config.yaml
init_std_up: 0.051
beta1: 0.95
max_steps: 6550
Each number is 200 + 40 x the weight over its row's rms, rounded and kept within 0 to 999. Layers, rows and columns count from 0. The size before them is the row's rms in percent of the matrix's.

# layer 10 MLP down, 96x384, rms 0.188, rows 0-95, columns 0-63
097,240,225,179,184,212,177,186,223,197,207,229,246,128,191,220,186,190,164,170,190,233,206,135,191,202,188,74,244,245,205,146,162,185,135,151,208,148,295,198,243,200,197,214,211,225,177,194,199,201,181,90,163,263,195,185,278,185,198,195,307,276,191,173,180
141,171,252,218,135,194,223,245,157,209,242,209,273,189,118,278,251,150,206,173,125,233,203,215,263,182,178,205,116,247,237,281,256,246,222,213,221,219,151,168,217,187,217,180,130,252,166,163,193,206,156,204,215,189,210,193,211,183,164,146,217,210,227,250,229
101,215,245,282,216,148,210,222,174,193,172,246,248,173,229,210,139,211,190,226,206,220,201,272,184,215,230,143,184,193,208,227,108,119,184,188,201,179,177,207,176,261,183,222,236,268,148,194,178,115,166,156,188,199,199,259,165,265,211,238,159,131,240,101,181
103,186,164,132,222,174,172,201,158,244,246,135,182,235,208,225,270,169,164,136,155,208,234,178,277,204,200,220,256,248,187,200,229,169,181,196,191,187,186,165,237,222,228,142,191,254,221,255,188,187,151,318,217,187,183,159,200,217,216,235,210,181,197,276,259
100,153,178,230,230,164,255,232,206,156,163,239,161,243,202,250,238,178,201,223,231,133,193,206,214,193,191,93,223,209,167,200,184,130,152,216,194,149,143,211,310,170,131,138,227,227,199,137,200,175,215,260,141,252,205,197,180,231,121,211,189,178,189,227,204
110,231,221,185,208,233,128,250,222,202,248,317,176,304,232,184,236,179,159,214,230,212,165,167,226,251,203,199,179,159,231,194,155,156,251,199,231,195,175,228,221,162,185,260,215,202,243,184,100,203,281,189,140,194,161,259,217,260,182,291,276,232,184,198,244
095,222,155,201,220,193,214,174,213,247,198,146,218,283,233,179,139,198,214,175,198,228,194,234,285,226,217,216,210,221,212,198,229,224,241,247,148,162,212,202,207,265,200,202,214,166,213,173,185,244,182,310,234,196,217,170,220,246,258,174,228,210,177,133,135
101,182,237,291,184,189,180,195,163,230,196,170,168,231,246,187,288,176,214,229,217,200,221,201,258,212,129,199,237,220,187,125,223,231,175,212,255,207,222,154,156,242,199,246,212,235,191,161,145,189,254,248,230,185,173,248,228,179,198,116,228,156,227,165,182
099,265,230,194,177,266,206,217,196,194,249,188,169,167,227,178,210,196,237,152,177,194,163,236,128,207,256,97,168,211,179,268,132,204,264,233,258,229,205,227,97,240,196,174,171,132,212,215,177,204,217,246,166,172,136,196,238,247,187,224,164,156,247,135,227
095,211,209,224,126,223,190,102,231,205,238,208,253,189,154,136,153,185,234,195,132,176,222,147,151,118,187,220,160,228,216,161,192,229,181,108,174,209,171,207,205,225,165,170,158,188,233,93,213,219,189,209,199,176,111,187,225,207,189,85,153,215,206,228,183
095,225,184,229,240,161,184,276,164,201,143,161,176,235,163,181,228,210,170,222,173,234,273,220,195,220,175,175,328,209,186,121,244,232,226,119,180,235,158,257,159,232,197,165,167,248,199,233,178,225,227,232,248,100,218,232,176,221,172,70,172,192,254,204,263
109,177,232,170,221,219,250,180,186,190,253,122,199,162,214,225,213,144,242,174,206,207,164,188,199,194,209,176,240,220,147,306,208,265,157,186,139,261,166,153,182,114,197,226,162,176,237,172,149,201,191,168,183,261,225,158,227,196,171,183,217,252,142,156,154
097,180,179,190,241,240,193,160,196,261,196,117,165,235,231,118,283,213,130,170,209,199,179,267,213,161,243,224,189,173,212,190,197,164,250,208,235,154,262,198,227,123,211,214,181,181,229,185,234,175,206,205,206,156,170,150,147,152,135,189,138,192,191,297,166
097,126,153,231,257,234,191,276,255,195,199,219,110,273,174,266,228,211,201,200,247,237,207,205,282,225,253,302,207,171,246,207,176,236,179,195,228,254,250,257,172,172,211,227,240,222,176,190,214,255,174,185,217,194,154,153,188,154,219,190,230,186,257,197,192
108,220,168,300,216,186,142,130,186,253,149,265,150,169,195,178,149,156,178,149,184,193,181,211,195,185,171,126,144,186,247,143,180,190,211,117,156,170,206,113,198,239,184,217,196,148,190,183,187,173,197,166,213,196,194,246,187,252,185,234,209,184,198,207,191
095,209,150,168,235,206,222,216,231,186,222,135,171,194,171,251,281,253,195,241,215,226,173,213,179,155,190,188,144,224,205,165,235,203,219,188,268,198,187,180,172,212,247,188,234,254,237,223,189,166,261,216,230,182,215,182,210,185,194,214,189,256,184,253,148
100,187,192,160,116,188,165,192,184,212,176,233,148,195,165,210,216,154,150,223,175,242,190,256,169,167,170,283,179,205,155,167,127,158,260,186,215,230,199,249,100,222,223,157,283,206,293,211,182,213,171,162,235,258,176,209,192,313,255,237,208,187,182,188,210
099,139,166,221,214,271,215,151,224,188,138,165,189,159,221,200,227,202,196,167,161,216,214,167,192,203,201,155,197,226,254,228,190,178,159,185,214,187,177,199,32,183,177,196,197,204,236,197,157,222,184,234,187,169,22,185,198,260,119,175,207,224,158,160,201
160,202,203,195,209,192,221,205,245,185,210,258,215,219,285,153,263,241,161,180,238,169,179,258,154,156,276,204,247,174,200,205,140,205,179,178,177,180,225,248,177,236,205,192,207,135,234,192,178,224,212,195,166,237,211,193,190,209,165,131,159,219,177,172,247
094,159,163,266,267,202,184,125,139,200,235,154,170,220,247,251,200,152,252,211,170,150,125,206,296,173,214,161,175,212,166,179,176,184,197,170,196,151,173,175,202,149,161,177,277,160,157,125,196,211,193,246,121,196,284,206,197,194,192,190,234,222,258,169,180
103,157,171,164,152,187,198,207,208,189,229,265,214,180,241,193,234,245,146,215,121,179,165,248,231,121,256,226,179,140,160,106,237,263,202,162,221,192,213,232,244,234,251,128,201,115,179,192,263,159,233,189,225,91,198,158,164,180,175,172,174,272,167,149,134
105,265,244,300,228,179,199,153,235,243,164,210,167,170,219,207,258,248,183,225,138,232,221,230,217,152,233,195,193,168,237,155,181,220,258,183,194,198,287,199,242,168,190,219,231,150,195,190,188,220,178,176,209,216,167,176,153,242,149,147,215,181,239,113,214
101,203,195,123,182,235,170,269,242,218,192,91,195,221,230,180,210,157,215,194,248,217,212,214,150,233,153,149,223,206,176,178,217,177,235,272,221,210,214,190,269,186,171,137,216,256,137,168,183,224,191,251,192,185,263,214,242,187,189,190,167,160,215,199,178
091,190,208,205,169,249,186,152,251,150,199,276,216,199,180,116,174,208,187,195,158,219,222,140,98,262,202,254,163,193,178,206,212,224,157,189,142,199,177,241,212,168,169,201,232,179,177,203,208,202,234,161,163,251,142,248,163,245,247,200,182,215,242,180,234
099,175,181,177,241,255,125,180,159,197,151,191,234,239,216,193,201,253,169,244,173,195,119,218,169,209,281,228,166,221,214,152,159,227,210,212,215,185,206,174,134,161,221,173,217,228,145,217,183,213,188,226,175,190,260,104,212,195,182,182,157,175,166,177,207
095,181,230,261,166,168,158,211,241,208,189,221,184,251,196,187,134,176,224,218,199,208,204,177,187,179,204,250,147,214,173,242,214,205,163,173,312,179,174,261,295,172,204,212,228,210,138,249,281,155,240,238,214,230,167,261,262,220,277,310,171,250,163,124,150
104,203,201,205,229,195,265,152,227,191,173,208,218,170,245,156,171,218,212,233,223,228,226,204,227,295,212,163,154,166,232,255,223,221,222,236,213,174,170,202,262,214,154,265,191,135,231,198,193,183,232,134,155,221,193,239,187,195,202,255,193,221,215,252,175
105,201,205,181,205,214,190,127,223,165,186,251,141,258,158,191,139,176,167,189,176,124,235,168,215,170,242,197,225,170,152,239,211,198,205,196,237,186,236,223,176,201,196,149,149,222,148,238,245,162,161,247,103,208,191,198,272,157,215,186,253,146,226,216,164
095,209,190,206,196,239,182,307,214,200,201,177,163,197,212,203,157,127,232,205,213,243,215,202,206,148,155,113,220,211,172,241,173,247,194,167,209,151,216,127,173,188,211,256,207,137,188,215,160,235,232,264,211,171,262,203,239,234,219,198,214,238,211,120,182
103,198,179,173,240,200,220,155,205,201,143,205,197,176,224,189,214,167,196,229,162,159,195,234,237,216,233,238,169,174,224,117,282,262,211,200,222,146,202,205,165,164,197,211,242,162,151,142,245,136,241,106,240,163,146,228,162,164,175,278,241,230,177,172,204
090,234,200,143,266,209,212,225,176,239,254,164,197,245,155,223,193,206,196,147,179,293,201,232,132,229,161,236,208,207,183,254,175,202,250,227,133,248,196,176,207,187,232,199,164,222,230,178,165,185,254,231,204,173,204,187,311,249,220,179,268,183,208,186,193
089,241,254,145,229,215,232,338,229,210,279,261,234,238,205,210,207,188,261,159,220,155,264,167,212,227,215,169,147,219,234,184,203,155,257,206,210,258,206,192,285,207,226,249,192,267,192,139,125,174,176,166,139,176,196,214,244,211,188,215,197,189,244,209,260
098,212,226,226,219,166,216,248,219,203,121,247,169,163,204,231,191,213,235,219,209,192,215,209,157,246,242,229,176,166,169,204,208,189,188,201,200,225,200,227,125,189,215,203,192,308,195,158,248,185,202,239,218,193,190,184,201,219,178,230,297,158,214,173,182
097,196,82,247,176,246,193,199,199,216,240,229,221,260,208,204,236,235,214,219,162,173,195,160,204,102,226,277,242,183,199,234,258,160,158,138,209,129,237,175,228,154,178,143,322,255,260,182,160,193,142,306,175,204,196,166,162,167,171,205,176,213,243,183,204
094,196,215,187,182,280,133,210,259,198,153,234,142,211,172,240,224,220,197,179,149,219,196,172,162,285,236,264,184,147,212,233,232,174,181,215,174,207,188,195,252,239,174,217,232,98,211,207,216,246,248,162,223,246,219,167,120,188,241,246,208,233,149,199,200
100,169,211,220,160,104,191,235,134,206,219,202,294,221,217,222,136,265,156,202,164,202,99,199,241,141,175,171,218,189,180,129,158,192,172,198,133,234,224,150,253,134,180,216,206,213,216,198,240,267,248,255,219,187,178,226,174,175,144,162,202,153,241,188,214
095,153,256,182,158,172,183,200,170,190,213,196,204,170,216,197,190,210,146,219,229,176,215,185,224,190,97,229,208,211,251,167,267,215,187,220,197,226,195,118,223,185,215,193,156,169,164,265,220,258,163,179,231,152,232,267,260,146,154,194,171,253,251,90,206
101,228,205,127,239,151,198,209,202,173,234,127,225,181,200,138,121,194,247,204,320,175,218,183,207,240,165,214,207,172,185,259,224,192,199,178,259,204,248,191,271,199,213,209,154,246,207,124,184,201,198,165,144,146,119,181,236,258,209,212,186,169,246,187,160
094,111,184,122,180,212,181,205,290,216,217,219,147,188,197,144,189,135,251,171,172,151,248,159,138,220,189,158,185,214,170,158,169,227,180,216,160,206,209,201,176,231,228,262,221,224,261,191,276,213,129,259,184,172,184,198,189,174,237,191,190,207,240,164,179
096,148,206,183,198,229,188,97,210,199,259,225,256,299,206,225,141,201,216,244,235,219,188,219,197,141,226,279,144,223,192,138,224,215,182,132,202,255,183,166,127,237,172,221,219,260,250,219,151,184,184,188,228,243,153,275,179,158,209,201,260,191,187,179,224
100,236,138,214,167,222,194,99,181,262,142,174,200,180,211,153,183,144,209,151,222,226,184,191,196,146,194,245,182,309,143,211,189,285,179,213,135,249,249,249,186,240,188,162,300,211,177,190,183,214,185,276,219,166,222,281,207,148,206,179,217,285,202,290,291
101,210,164,170,133,157,223,189,162,207,100,204,210,210,145,226,229,228,207,201,179,210,210,189,137,208,230,135,115,222,170,131,230,219,213,206,159,172,233,187,230,173,160,173,215,166,137,225,158,188,199,177,146,109,247,152,190,175,194,175,100,270,213,55,135
136,177,220,183,226,183,229,171,157,184,190,202,132,202,255,222,322,229,217,198,164,159,212,117,185,297,195,163,224,175,197,182,171,137,195,235,193,246,160,237,194,241,122,164,177,198,253,219,209,153,209,224,240,246,214,224,207,118,252,223,146,179,224,235,227
099,213,263,225,215,143,239,227,230,163,213,123,173,189,182,178,145,190,184,196,240,238,167,203,220,188,147,160,264,240,209,243,258,134,179,221,160,173,137,246,223,217,231,207,156,170,229,222,170,233,224,162,206,225,278,238,187,167,291,169,166,224,234,78,215
102,188,195,187,181,176,193,237,178,165,198,166,258,213,195,163,168,186,216,170,161,182,231,159,225,179,261,208,177,227,242,196,124,181,163,189,245,187,221,199,183,203,144,266,210,204,222,151,177,153,197,122,167,181,173,178,262,178,182,189,219,156,181,197,173
102,174,249,204,234,239,242,241,240,188,179,247,267,202,178,246,236,188,252,197,254,186,250,205,168,216,219,118,151,246,263,179,199,200,185,287,173,225,221,187,223,158,141,163,211,199,167,251,247,155,258,167,162,169,179,208,217,202,155,219,207,231,174,278,171
094,256,181,234,170,160,272,185,154,169,212,196,202,174,216,163,197,250,224,164,266,155,210,203,242,193,246,224,267,186,252,228,250,192,222,229,164,143,171,221,84,212,186,204,121,181,235,172,141,169,206,254,159,219,270,203,174,201,208,190,189,201,180,350,193
102,170,178,204,154,217,220,225,221,196,171,156,257,158,164,187,223,231,149,231,202,255,119,174,207,232,239,223,211,185,263,283,214,141,201,187,225,252,231,253,250,212,206,187,180,162,138,216,246,187,204,236,161,201,295,165,302,235,240,247,191,110,242,290,163
090,139,215,214,170,199,227,204,189,172,163,252,218,235,196,129,180,207,229,185,201,131,267,153,231,274,175,133,176,151,195,203,83,242,218,154,168,190,160,266,200,218,172,183,238,174,187,222,234,138,168,210,170,195,191,211,189,181,126,154,260,177,214,272,208
095,256,174,97,226,200,183,220,218,257,167,208,136,177,153,137,240,202,163,223,256,219,220,220,195,185,180,275,205,238,121,184,190,232,173,253,227,170,157,166,188,207,262,204,172,184,204,185,188,308,200,183,192,230,205,169,189,155,91,250,243,240,189,276,94
096,181,169,214,246,197,211,180,126,183,132,202,188,224,170,185,171,170,202,149,204,228,191,184,242,143,131,247,259,185,96,140,181,181,172,219,187,218,192,166,220,235,170,266,149,216,232,201,200,227,208,256,180,140,207,214,205,154,190,195,131,94,240,214,274
096,249,229,93,139,216,81,193,190,155,238,255,225,189,240,260,175,189,157,155,230,164,184,190,184,219,179,150,241,173,146,265,243,160,208,306,201,185,279,175,204,148,197,190,169,212,152,178,241,214,239,246,216,162,164,160,190,189,270,233,263,194,209,219,233
098,144,252,162,151,203,229,263,207,196,208,173,211,148,231,194,170,194,222,155,191,216,239,176,188,232,200,222,284,191,200,206,277,227,203,251,209,205,209,225,313,299,165,168,172,205,199,237,240,201,153,258,267,244,122,179,308,196,230,187,194,164,203,258,186
101,184,201,205,276,167,145,205,224,285,177,257,229,184,171,240,254,204,174,180,176,198,202,237,210,162,226,205,189,155,208,151,265,249,199,126,126,203,244,245,232,238,223,240,207,242,257,206,259,219,141,232,217,238,218,287,166,194,310,259,169,159,226,177,231
096,252,161,118,142,170,160,226,177,180,195,145,255,145,227,246,168,151,188,220,268,158,170,200,161,199,231,247,230,260,273,212,203,178,160,185,230,213,223,194,288,228,186,267,148,253,258,242,241,127,180,152,151,216,153,228,210,219,203,181,221,270,168,264,252
104,174,120,190,239,186,247,72,246,198,162,235,212,178,177,197,195,212,210,184,210,185,223,156,234,194,236,213,233,135,216,167,284,179,201,144,204,205,162,194,203,116,167,208,172,160,204,151,135,185,227,231,164,234,216,184,158,163,165,258,196,237,190,149,177
095,222,167,208,209,218,205,190,221,100,187,242,199,214,249,199,185,222,180,199,259,142,202,112,171,190,185,251,251,128,219,207,245,197,173,176,173,279,270,218,172,212,126,205,220,129,362,202,174,180,198,136,140,201,205,224,125,203,229,150,155,188,134,217,212
097,207,210,226,160,200,250,186,117,168,186,150,228,199,120,171,233,216,245,129,115,186,193,207,150,222,163,157,208,154,174,192,223,159,153,217,233,253,197,254,95,259,165,204,234,189,230,172,200,192,258,173,190,217,230,162,194,134,215,174,194,145,121,250,229
105,255,143,219,181,191,206,176,214,175,195,218,153,157,188,229,183,196,176,207,182,228,199,204,169,178,180,156,270,120,190,252,167,221,168,220,260,146,217,236,175,243,168,174,208,154,154,210,211,198,211,180,149,222,156,250,217,241,188,176,213,168,152,212,147
093,195,175,197,140,174,167,194,216,220,154,223,206,133,266,207,157,194,238,218,190,217,237,169,187,148,218,201,287,145,215,134,207,154,169,189,184,171,115,124,252,151,197,183,224,256,169,167,223,164,194,170,205,296,230,200,158,214,250,251,228,205,195,128,270
101,243,215,242,145,191,278,184,239,160,240,154,178,188,141,240,188,207,183,160,231,200,126,179,151,254,208,209,219,209,255,189,167,230,223,190,243,270,204,170,211,182,161,173,182,186,127,214,136,175,204,60,197,219,174,138,135,265,221,197,116,260,239,234,196
093,232,242,150,217,257,274,251,212,256,181,196,203,161,207,92,260,206,183,141,221,225,232,204,204,245,208,216,205,147,207,198,105,193,223,160,250,195,270,213,175,139,166,253,200,148,169,154,232,213,235,176,265,209,212,162,279,203,215,242,158,251,225,234,228
101,190,179,176,201,148,194,186,188,211,159,165,152,270,182,150,134,217,231,293,154,191,233,257,149,182,227,217,85,208,170,215,267,219,204,205,223,255,236,207,52,202,250,256,182,160,217,210,217,231,165,200,226,220,266,130,233,192,183,203,252,217,226,246,234
092,225,226,194,189,112,174,201,192,255,318,173,175,199,220,203,131,216,221,221,199,208,182,212,234,271,158,274,154,237,192,190,250,166,167,254,201,219,163,257,192,186,270,212,236,226,191,154,174,227,205,203,288,246,185,191,273,192,209,197,184,194,203,226,180
096,208,264,185,160,185,181,234,182,158,252,220,298,150,164,169,212,233,200,219,229,145,266,234,215,223,203,130,116,332,195,214,255,217,209,188,106,224,212,171,188,175,196,146,235,242,211,170,125,235,171,219,213,238,148,210,189,238,251,191,272,165,216,207,238
094,171,192,219,207,228,231,126,229,200,242,248,200,210,183,234,175,165,221,276,157,178,183,162,207,221,201,251,174,191,214,200,252,252,228,155,172,160,168,245,181,153,151,257,241,169,240,234,351,180,170,219,179,183,241,255,150,230,146,297,229,231,221,191,228
097,203,192,218,197,160,221,208,192,179,187,127,173,197,230,205,236,216,287,229,210,167,242,196,260,186,184,243,145,257,179,221,212,177,185,237,222,284,198,153,229,232,224,280,171,189,249,257,183,189,178,167,205,229,254,151,268,190,164,272,135,214,180,81,166
101,165,240,132,242,210,235,200,242,211,167,139,249,186,129,245,262,235,250,223,211,216,241,192,179,290,245,280,209,224,139,293,73,218,203,143,234,129,227,188,139,143,234,174,174,259,178,174,190,265,161,150,225,195,226,160,204,180,193,199,180,134,172,218,216
096,320,204,199,195,173,125,149,217,254,162,292,200,243,223,204,246,163,140,202,226,247,174,217,278,217,194,205,195,233,183,214,224,163,230,184,175,265,181,93,210,150,188,216,235,194,157,180,210,178,154,113,236,207,291,154,238,227,161,187,116,153,214,228,225
095,278,185,250,252,211,282,105,178,157,226,233,133,203,195,152,223,236,216,233,263,236,211,200,172,193,175,162,180,225,188,130,192,195,184,263,216,165,214,142,218,138,182,247,146,214,186,220,231,156,223,158,186,169,172,282,255,249,230,224,242,236,227,180,209
095,226,190,168,192,178,183,216,232,193,160,210,141,173,145,237,274,106,169,221,218,207,262,230,188,218,176,125,210,218,155,195,193,159,162,200,200,177,157,168,223,300,242,203,199,159,219,170,208,224,299,211,189,171,109,265,201,214,210,157,209,187,174,245,215
113,173,223,237,201,188,229,215,177,212,190,204,174,202,200,190,199,168,190,206,207,181,184,142,216,264,196,251,272,228,257,148,237,167,181,184,141,191,127,234,202,196,195,218,135,217,239,212,182,147,129,198,226,243,231,118,263,259,271,283,197,231,185,224,167
113,172,242,179,208,184,213,186,178,174,206,166,215,212,190,276,259,237,200,162,107,215,237,144,196,193,151,240,213,166,257,173,158,155,162,203,146,192,181,188,85,167,226,137,185,289,226,202,193,180,207,221,207,183,228,205,157,157,241,217,165,95,212,209,129
108,267,235,190,221,176,177,219,212,231,173,220,270,208,214,118,113,217,215,201,235,190,124,283,175,201,195,181,170,178,227,169,176,250,203,243,199,141,253,216,310,119,275,163,212,145,185,180,202,252,187,114,190,202,239,187,221,247,224,218,226,158,147,204,180
093,181,207,217,207,279,179,284,216,171,180,196,200,219,189,179,177,212,164,232,272,223,167,194,219,212,214,203,185,173,163,263,127,210,209,160,182,135,179,215,195,160,199,179,233,109,211,194,240,221,155,210,233,205,200,209,186,253,175,201,191,188,139,217,127
091,269,87,226,168,151,162,137,182,252,214,210,267,168,232,166,231,195,195,174,188,199,250,192,194,177,202,173,121,197,176,134,201,154,211,181,250,206,198,217,169,171,211,147,210,188,123,176,244,168,251,197,238,131,179,154,161,181,180,147,154,208,153,256,246
100,133,204,290,204,212,148,178,169,218,224,282,179,190,194,233,205,169,172,161,228,187,208,200,221,243,157,160,210,196,196,185,152,254,174,171,167,170,160,212,215,257,216,112,156,202,195,285,253,200,193,171,255,171,143,126,205,165,260,196,217,214,195,208,219
090,238,189,183,179,173,277,266,159,184,169,202,214,203,200,221,112,251,244,258,177,219,193,195,180,183,180,258,280,186,120,239,228,193,221,260,160,200,261,205,84,218,249,181,181,193,173,179,158,195,215,203,221,198,199,207,186,272,178,199,167,203,235,204,148
104,207,185,138,255,215,180,223,161,168,256,134,220,178,228,91,132,166,129,174,230,206,192,206,163,153,181,206,204,148,195,206,294,185,190,158,164,259,190,197,238,253,196,220,234,172,184,203,193,204,184,250,176,145,180,202,157,219,169,226,214,190,108,133,228
104,172,265,224,157,158,232,230,188,207,242,181,252,198,196,218,155,242,226,218,194,203,192,196,223,199,168,222,211,234,139,235,143,153,163,218,115,200,178,183,244,223,237,142,235,275,255,239,232,183,229,216,187,289,160,195,284,181,254,255,232,82,215,174,187
096,216,179,191,215,261,170,240,176,219,164,158,231,145,216,202,188,271,213,171,180,251,212,203,303,170,213,225,191,264,260,227,282,211,202,139,136,149,142,215,266,166,221,269,144,172,217,208,255,183,216,156,210,184,182,261,122,179,163,233,158,285,240,187,184
096,181,210,238,191,195,184,209,260,219,134,221,220,133,240,239,195,172,257,186,243,294,206,216,175,196,201,255,173,196,191,179,167,217,236,220,153,290,187,228,227,198,235,168,161,250,156,217,169,264,230,206,252,195,219,204,241,179,290,195,257,252,171,193,223
094,189,183,253,213,237,173,179,236,143,265,232,221,210,209,173,188,206,128,224,211,193,190,203,142,155,223,277,248,303,218,200,180,172,217,199,177,188,180,264,213,242,165,127,195,208,230,215,219,256,196,202,204,231,231,173,124,183,225,142,242,231,182,200,236
097,242,191,194,173,212,264,316,121,186,197,123,168,200,187,242,146,196,234,104,246,165,160,224,258,192,198,123,149,167,199,193,220,181,257,280,220,152,172,186,216,230,227,136,217,249,203,177,158,217,166,176,158,183,212,175,169,191,159,195,186,228,283,175,252
090,160,204,146,239,169,149,166,237,170,280,94,217,254,196,242,245,206,154,270,221,175,131,190,296,201,155,167,171,255,224,214,221,189,225,252,229,252,255,214,309,183,266,226,172,221,208,145,182,238,233,217,173,151,186,227,176,205,178,190,209,240,195,184,215
087,223,184,182,220,247,197,195,187,261,254,233,212,203,205,193,169,238,181,262,86,176,197,202,251,170,225,196,236,202,249,246,184,226,203,190,312,174,253,224,187,199,178,224,208,176,210,227,178,178,176,226,242,264,218,229,187,248,198,151,219,156,227,155,170
091,210,244,174,225,247,168,242,150,169,193,134,212,272,134,245,162,152,167,184,231,208,195,232,199,216,200,187,167,205,190,174,197,194,250,286,202,205,164,132,204,244,249,230,172,162,195,258,159,164,229,237,218,196,210,156,147,230,158,175,245,233,250,243,235
095,193,235,188,150,208,225,170,141,250,271,224,154,112,197,207,157,206,225,185,201,248,185,148,229,221,266,193,328,192,229,328,173,184,151,216,188,248,230,196,157,129,215,164,206,215,250,247,247,219,206,148,243,210,250,208,176,131,184,170,263,223,144,253,171
104,226,170,178,232,194,222,198,226,202,174,238,135,237,184,237,221,235,244,265,172,218,202,222,209,191,185,278,136,168,204,264,161,202,239,215,212,204,203,201,168,168,209,124,282,213,167,268,168,179,232,178,210,164,222,177,148,115,155,255,177,225,149,213,302
093,227,207,179,196,275,249,203,159,178,187,184,200,223,264,255,242,232,208,209,204,209,219,278,132,200,269,156,212,117,171,217,179,191,256,212,170,87,138,255,218,224,136,156,229,197,155,230,236,172,199,180,192,217,250,163,109,155,174,253,202,200,121,106,119
098,227,151,232,197,178,171,191,138,178,223,199,197,208,253,227,168,223,186,200,162,159,203,229,117,238,177,157,199,237,196,219,163,209,202,222,246,207,226,198,231,238,229,244,251,156,120,242,189,263,147,181,251,191,268,229,134,252,231,151,174,99,197,272,151
097,138,170,272,276,268,227,239,221,233,225,156,123,207,185,175,247,217,234,216,215,197,187,213,198,196,213,163,201,215,283,243,179,203,181,250,194,273,229,206,202,280,166,242,117,225,207,208,181,182,211,219,213,207,290,288,215,108,224,212,185,288,192,189,190
087,148,208,202,210,232,239,223,187,205,189,200,154,166,191,258,171,201,242,262,204,146,176,221,176,137,206,171,221,167,265,183,243,219,197,158,152,189,117,224,214,197,218,223,153,253,142,247,186,165,239,232,229,201,193,243,170,261,261,171,159,134,169,313,211
098,130,225,240,229,144,194,220,257,190,197,201,166,210,195,174,181,220,154,258,157,223,208,197,163,172,179,195,177,202,155,123,177,204,206,223,319,284,199,181,221,180,250,269,250,174,168,216,334,234,178,126,174,224,172,194,238,158,166,160,171,232,197,262,220
095,200,196,226,114,241,230,116,205,176,130,231,270,176,122,218,175,221,212,225,190,197,218,148,132,164,198,182,181,152,217,234,192,308,174,122,198,158,233,156,180,195,186,279,166,194,240,214,227,216,168,173,193,207,127,236,180,144,267,201,161,204,186,174,234
105,141,223,223,133,180,105,242,191,180,189,190,185,226,232,255,239,159,141,217,228,204,228,235,195,190,128,261,251,214,206,208,209,190,251,213,240,180,185,184,173,252,273,269,207,214,161,241,107,220,162,243,219,232,250,222,97,186,155,147,243,216,202,269,220